Weights of a small transformer language model: 12 heads of 32, normalized queries and keys.
Each number is 128 + 24 x the weight over its row's rms, rounded and kept within 0 to 255. Layers, rows and columns count from 0. Numbers have three digits each. The size before them is the row's rms in percent of the matrix's.

# down: layer 10 MLP down (transposed), 768x192, rms 0.302, rows 10-69, columns 48-95
# up: layer 10 MLP up, 768x192, rms 0.298, rows 11-70, columns 48-95
down10 101:102157090157134090125137141107131114086126151114118074129135171149141134138141156145092086146094110133116121131081116127092115105106128128130118
up11 107:145115092113125117117107118127136138163128127125116109131141146096143147064103132134099142113160151151166124133142170111118102127147118131091136
down11 091:131156145123107119114150128128113153101128113080127144161142128100127144144125141109123118129120136145096139125147162125138140170126169123128123
up12 096:159133076121183136158146136100098092119115097134126115133160128114136140110158135128146142091144128119163115141093133143153159128115104146121146
down12 097:162158109141120134135068108130135152100097085155132079100179119153136129164149113128151129091143137132133180114142114103156155155142069160137140
up13 108:134145158137164124084108167109132129120153174123095131166161107104122134139128127157110121130154085082112130103114121117088117101146100120174138
down13 108:120151146151141191156118152125126103145121149148094070162097188138121150105146114154126154116095116144131136136077109113157110136132106115122137
up14 099:100123145116081133124128142117135099142148189089102136142117120121124136110108148132133132129081137131116171094115118141126113152135103104123138
down14 103:149119134147127179132139174152136128130143069116130074117125136098101117124103100131147103093148126115139110122171127119150120128175133107137148
up15 100:075076141109122139163151103148137116115108109037101154140116118165117117123152128126124125124167142083099115128119146100142141123146108167097145
down15 101:064091113142117121154142159113108101135130107122100073113104138150119111116165091141135118116117121125118101114183125122161125126136091143119175
up16 116:150149124105141129122142086138164140079109126147119118141105141137073172110090168159145142160096143152115108128123098133070145097152108118164129
down16 101:095155095100147134148152136086121163103122126167129131117172154121107102139125129100136161139123100118146173118164145129133142108108117126111092
up17 102:149149143142146131103188113110160095129095147150095154147079142116134126143171123097147144139125166137127114097114177102134120147112102101101160
down17 104:071133105103137168134137078094135129180119116135155118151123151135152189112126135132162086114155142087135134093069090100104113100088132168168154
up18 098:104111119128130130099135151141099091136114138108124136108139100111161137127093133104113110135145120120112084119150142141134146170156146176115126
down18 105:157164096121158141145155116072114154122150077086121098114121142116138162165139126113148122187086106140090136150099114151172141133109147103160119
up19 103:116117126131171110144148127151121115118106150099140139126167130106107112136142149109146095077116191108097161132139127166108172141109124087116139
down19 106:090098147115111104131140113172151173132117141169157142127109145121150085165135114122163116144085154136161144119087103139120126140139141169101116
up20 093:131124109135092148102161159117128132130168140145115130121170114111130131116162104092150128104116097119136099097088101099154148120166118156134123
down20 093:067126090117109093151148146133127127148149180151135138153140120131118155136136145120091101120131124135121130129116153111110126146153088152121097
up21 109:123150162141166137137130113126107127112122119132155158147117144134134105166110114128123148131130119135137118110164115099178197180082092177157115
down21 105:132115144090135136134157153137098098161141110058141126145107101130133136172098152143151119091150126073130124128154138144137174126101162125080112
up22 102:159137155117130131140168136133108118137121143128110193099126097126133117048110144131123131096146113099141129110144156096096076117109103134141124
down22 103:146135118160112145128158144091102159112112114100132119087146110135059121098110116139144111153124132150104079121143156138161075104136079141109162
up23 109:118147139127112122101177120117148081079108165167140089123159131118111127141108101098086147137095114099141137142114110118140103126116095109127119
down23 107:118132112068127106105127118091129127115144111083127104156090110139137141156103165121121123103125148151115193145108093108144115176131136138133124
up24 089:145124120134116111152138125147068100151134109139080116123106135106152142118126101171098107106135116099112077121157090117131136116127141119087133
down24 095:152156106142113079164127132137105121097118122154110136131105125133165109121147100139089099114141127123102102158151094150158137120105128142113125
up25 097:128122142118139193135144141141128108072175148123106122130069088139109142124159118089107155170170128150143153123133135127201110133155115162102121
down25 097:125089120125137129175112161127133105154084116141152104097147128091175153156153162159118137103104110127116160088120160150062149125131145104106118
up26 087:105080120154099138172126130091142139083142147126131115131089177139122136091106152154138148128110108127129115116133108172156116125173129123126119
down26 095:141137116104136153127135121130137072139154160115098111100113116125128142121144153146148155108152139130128110173111103154132128125134136112132139
up27 099:162114107144132116076126143130117134179107152137108121144119117112126157103109131144126151083113058127100139129100125155137103103121146161149118
down27 094:123147129131105121135090116097141119131119153137105108140168152146161129110143155127149132121110082070075145107141130144127108129122115167119104
up28 090:123130116142143117130137132096130125091116095096081121075084145123143120115173152139091120089144145127152121116123113128154117099122104120139153
down28 092:121130114139144140110086146156108152125111119143124133133130167143112105121092091085122121126116144096124107112135119103108144144116107162090139
up29 099:124154110134120159178143146150100107160098116145115105143136138138148117177111102131122129121076147076093154132117137131116144178150127125129155
down29 096:147138147152121138138058102134134131108119114099161124119115165130183167143139094154138124147160128118100138123072130142133119128098119129099112
up30 106:161087141127141143124103134119134108154153187107151142140118099104149142150129105121098089112107127062111165106141170148163076140132140158125126
down30 107:121133140120112145112100146150124079078158148122140068139127112111104118119122122106108118108194121151114127151076131125089158165150127133128119
up31 098:169115134125138146123090135107159134148133150117113150135141103151121182126090153119104107148129146120140166172132143100138129143138107071096137
down31 100:110133104137154175133117144110137070101053150150070139116130103156148115139119148147098104123137136105143110115121147165151128073163102100154148
up32 105:117152121070169144092164080156152167099100132147106148151141119109107104093146115167142091119111132132136143126136126158120127141159087154145120
down32 101:161151121118140128162164088145140098099088094146129150143130111160130164105122171152122069115149138128129117143133124128065157136142141140165091
up33 089:135100149107097145130106142120155122121143147105127144106141118156161119095143122130106147128137157103177152150143090133043137108114141134145118
down33 092:140102148124108108143091127146130129092134126172104162105120132160136093102170145105107120172127149117170159121153125113106107143080103146149150
up34 100:178110105111125110107095115138085152085137094176173108125137168098085158128160141148122138158105135131164139124154116162133139156135130084103137
down34 100:166093105105089107119135149146137138105148112142133127062139145134154153112139154133110138135157173122116132086136082177139108158163127126087145
up35 105:129109120155091155090150144098128141105109090096153124126163085163156134091133118181105135129145129141150108139148147138146124101143091132146154
down35 096:149111156137150159120118167141138111133105068109130140110148126096140127108139129093161124117126139105079110084111119149100161167141135150101172
up36 113:124150149105170126127114140103093090086160117115164129112106140102163149153109137143116164098134094130115143136083138129093102145143144121087143
down36 107:121136145108121124135115101171149122139152130142133129117127176139154103123113125080103172142164116092102115087099180167102148096141163116099130
up37 094:118113163149137138099147100150107076165082147117081140100131138089121144136126121144151152136138119146142169140105120114091113154119140175126121
down37 098:121103113143136136131080076124092118142117083148135114130140157147088139154165134134154120137160119135131066109119149173145162142134111128101135
up38 105:160106111070134153143148111128076146114167148106205113107117153111130128137151096144129108141090127165111145118069103095142164119127151140103185
down38 101:101127133131112121116122196131132145128129154105129077153163173092136162065109147156143097135149147125149135104104140125128183157138138140124155
up39 105:143122118132127137141158149093133091147099097177112151137123129111118150140069134138112146117121141089136151124138154104119159128122158116087144
down39 103:130131115122153159121121154130069078149166094123142107130129121113134160118124091126095123158133156095111124167139123131141134130110127169147123
up40 099:086116157125126124119142122130117106153168149125120116110080126122138136094117153191128148077104131167131124147109134156073129083149176148121130
down40 092:144147168167135102112122113107126206148193132120108146161116139080152136145106114147156103063084132166087105118065168143151154119108164112143070
up41 093:128092140144143153133102145125107147101109149098147080108134180169135144096121080128124156104104153097111137121124116139132145128137109134113147
down41 098:119120128128120134152121161164142125174099122167191117117096134122145149122157090128108107122104111130163145150145149107090146132147156117113129
up42 107:155070101126128137138104088123080107134184103093138137134124139083136099128124080143138153190131153139120139130122116140104103140132152105138129
down42 111:158131152126138108139133128121111161154128153100142157134156131148121125146129143140096150103124113103107084174121162129136105066104139132169120
up43 090:088141130131118124134127130175135103096108123160133089126127149095092113117120091087141133119155162136135135177155139134090089123144111148120135
down43 092:071126149157149113166079123115161112087106160124155122167133170118132140145125113089145121171100161135096133088053107163149119122111148149105112
up44 092:131139142138120165123151119157106145129167157155145119150117120092125102124120144144096130095098138112163176121148144099120104087131097104162165
down44 088:106151156135134106132129112093119164087152120116156147118132126136139171150187083119108094105133087144129077110162122138145103100132112152110151
up45 106:089088140136126168127091119150161113080122111124136147145080171103156114144089134131095149128141125161107109160144141159111165133143142110128144
down45 099:112122136172141135150101113137136182135119125087118110138072110077167123140122171121120163106199119111140135144135115120173127158108134130113161
up46 088:141112102142092119181133146120152097120131118091084094161124137093153087092147141107124147158137129138158143146145172143098116145116141147095117
down46 091:159102105131110076117120115103146127163115105101108136157151157123103136149113175125126111142131120142135154167142156159127086184105130110119098
up47 101:087121130140129108113132105145104104062133118169167131152122108101137141104158102122126154118134093092139167137076139183148130119137131128147129
down47 105:094183118170107080087157112144133110151126135168100123119137095136099090131129142143106131118111106096149120151156088102153154133128127094146143
up48 086:113111078145138145143172119120097155119109170141150148124125092138136062074114060117114121140148127100156086126115079143109103083151158165124121
down48 090:128133109129134125116115101165157123103132120118116118135147110124141143095145149102130155137122159160151112124102113085134131139138148132130099
up49 097:118104140114157161126134105135135141114117163112139133119092120084110159162107120140113125136082119167137062137118100157145161128136057121097112
down49 097:112143118112139069122117126142174134105113140097109167119131120138117118141104100045151134090152090131147122184111121127150092139098107137153113
up50 088:086112169186132136125141113099138124130134111097173129101130122114113094120119117095071114118150122180137135086145112149096160128162142088142154
down50 085:134098151153117156092133097100127069105062136131130120101117103144149138099157138149129117149193142177109151124101116112105078125134137136156158
up51 103:112141151079119125127141092150143088127136163158097164151104132148131157152166148129096139112128112126098074134128170127166117125154094160081122
down51 106:116124122112141097082187160138112100177135141159067147088178109131111114163109138143142133152117153117163097114128095124114115100154088144129141
up52 095:099097098098128109137135087151132107075103137126148161105145154171166132097082122113126133147163146157091119086098150140102107104110110118154131
down52 102:086117145153088073177141131117128206124108103132126149133172171116127151119114099172142173126101160144100115084111148103130100134131077118127090
up53 096:103123136149124154143125100097074165149111069142132163171148133150133109155114139113129141132106115121088178097177131155129114104117093139077164
down53 097:120119115085161169110075138099075151101206140109123101160153106098128175174155124100159134125092165109087153160134148123159084142104106133116101
up54 103:145106116127164134164122112136102137104088119122181137121124118103142119117155131149132181115104125102105137137097121165125134157117133080110145
down54 100:090105142119163130177122139172131105094112115122127085097120089150143107135140090148104145116103127140116115126153085157153125142117118120109118
up55 104:103102090119156159132106106139102126131108147114122118108121131122129118091107096112154083134137136120106111123133126151134168172150070100116120
down55 106:117125125099131145155110139167074144132106113132114118160159153156121087148147154105155116136122110124108110116108145159123191133106156100117120
up56 097:129138151141127121101126064105146151090111185116095134114128131083147122122132156138114136112169129140141133116147110126126141142146112118100143
down56 092:127157145149099162130098137125085127121156128093107183087109134171130083153104154125113120151129117106160140139090103135140147121181167136114120
up57 097:113126136105086114084119101153119113113061142109143164129135100096138137147137137139092130152121099091087091121112142145084111121133132154099136
down57 093:100139138141123137076086158139136172159120096158113119117164185113084116067128115119144120101115138164182111091114108139134122103094127160069159
up58 096:149104111176165148149126159155139108161143138175123145078125163117168150155158073127141167084103147145116132098109155116139150118148103159147119
down58 097:149130091084123157125133112123160127112117136164123122108115143137109134156152142097172137069110139129122120131136098132119118126085106126120163
up59 102:156119110114126140147151162118177130141128121115186145120135066104082128137154139101131168132130121102122080122109098122099156091129101123111135
down59 109:141155129106097136123150079171155130135106142138145124134098137146108097133080165112140130160132119113129148157127100164120113144137150140125119
up60 089:098165071113144174164134129122145136200168118140124112121110143161117112085106126145132100140123122171104107147114154109135109136166163118139105
down60 091:089129154122137135143104150114146127128150151127116118096149135124121123110147111127124128147119129177123179133114097113135143130126142158086114
up61 103:111138157137144098163141167109120131148116086141155153113109099117099129161123106100128112150129111159094128152167104133132103141169141157123152
down61 100:163091123111100166131152166182110103098124122093079156145122120098118160124156147120147150124161160108105131153103129169130098152142133099124099
up62 095:134163145112148126137121128104160137161167130112078164124111092123154140138058115116112144117101084124200111152103128144145102103139123112073128
down62 097:178127139125106154135120107132152153152191110164163121145168133134157168119121160167139173123125116146142132135128157127127124139142142132145112
up63 102:130113130192113170121131121101141151111110110119093127138125119163079161129132137139124141127131129088119087137128153120135145114124145153123144
down63 100:142105125106136160079116147118156100090129131153162101144143127167098127160153102108122150103087176133122117139097156131133126115117118144138102
up64 087:133171117164141126135172122131080141127116134138113084115105167095137103125103138169103104135118130122127113106125186112119107106122103185143139
down64 089:123165123098120110154112136110113140127087126128106158107115109072151119154121096172108100123177119122132132101144112129124119163122110144135096
up65 096:127160130156136176114136170105093087150103158111074136094128129159146107186140136100172120146141100149114158105092150148125162136124084155168136
down65 094:141112080127132138145110135142117091140097138113115119161154153130123122144133132086134125095135123121151155122100095121126120122162161123132092
up66 094:106112207127148122107097111151168122122125106089111101123104144150091139092088154121118150097136149120115124170107123125108172100173152099125136
down66 093:084104175126184122108062109137110128146130141099125134113163125115099146131112132124120138123153146158096128145111089078086174084123135063125121
up67 105:159123129169148123099182096151118123158177133074123097118106139165117125157137138118104173120097107120109125111146143121089107124109121154104105
down67 100:141152138122105113151121099184177130143161128123127109086110187134115119097115144108115132129156116094169160111123161079122122149131161117131158
up68 094:127136111082130130148172123131129120150099148153151136157168149138160153172160108110125150167130151127159090134116083121125141097153097113072132
down68 096:098131151113191130127134128138151186146115172118154117084146176096155139149164125134120126106146173125118116098117075119073122184116158130162133
up69 097:139110153111185162137149111158123113128140135105160119154089133156122151132162122115143145100128127103111141154132134137111171115112152105138142
down69 097:115146086125163172145125113121169135110087117105177154147133129118147139168157138131103167127116179141134117151094130140141157148063164101085094
up70 105:111132102130149113102137110163116176113112140133130128109158135147143166108104138079081152122117128130142149190160103149147109115127146124165149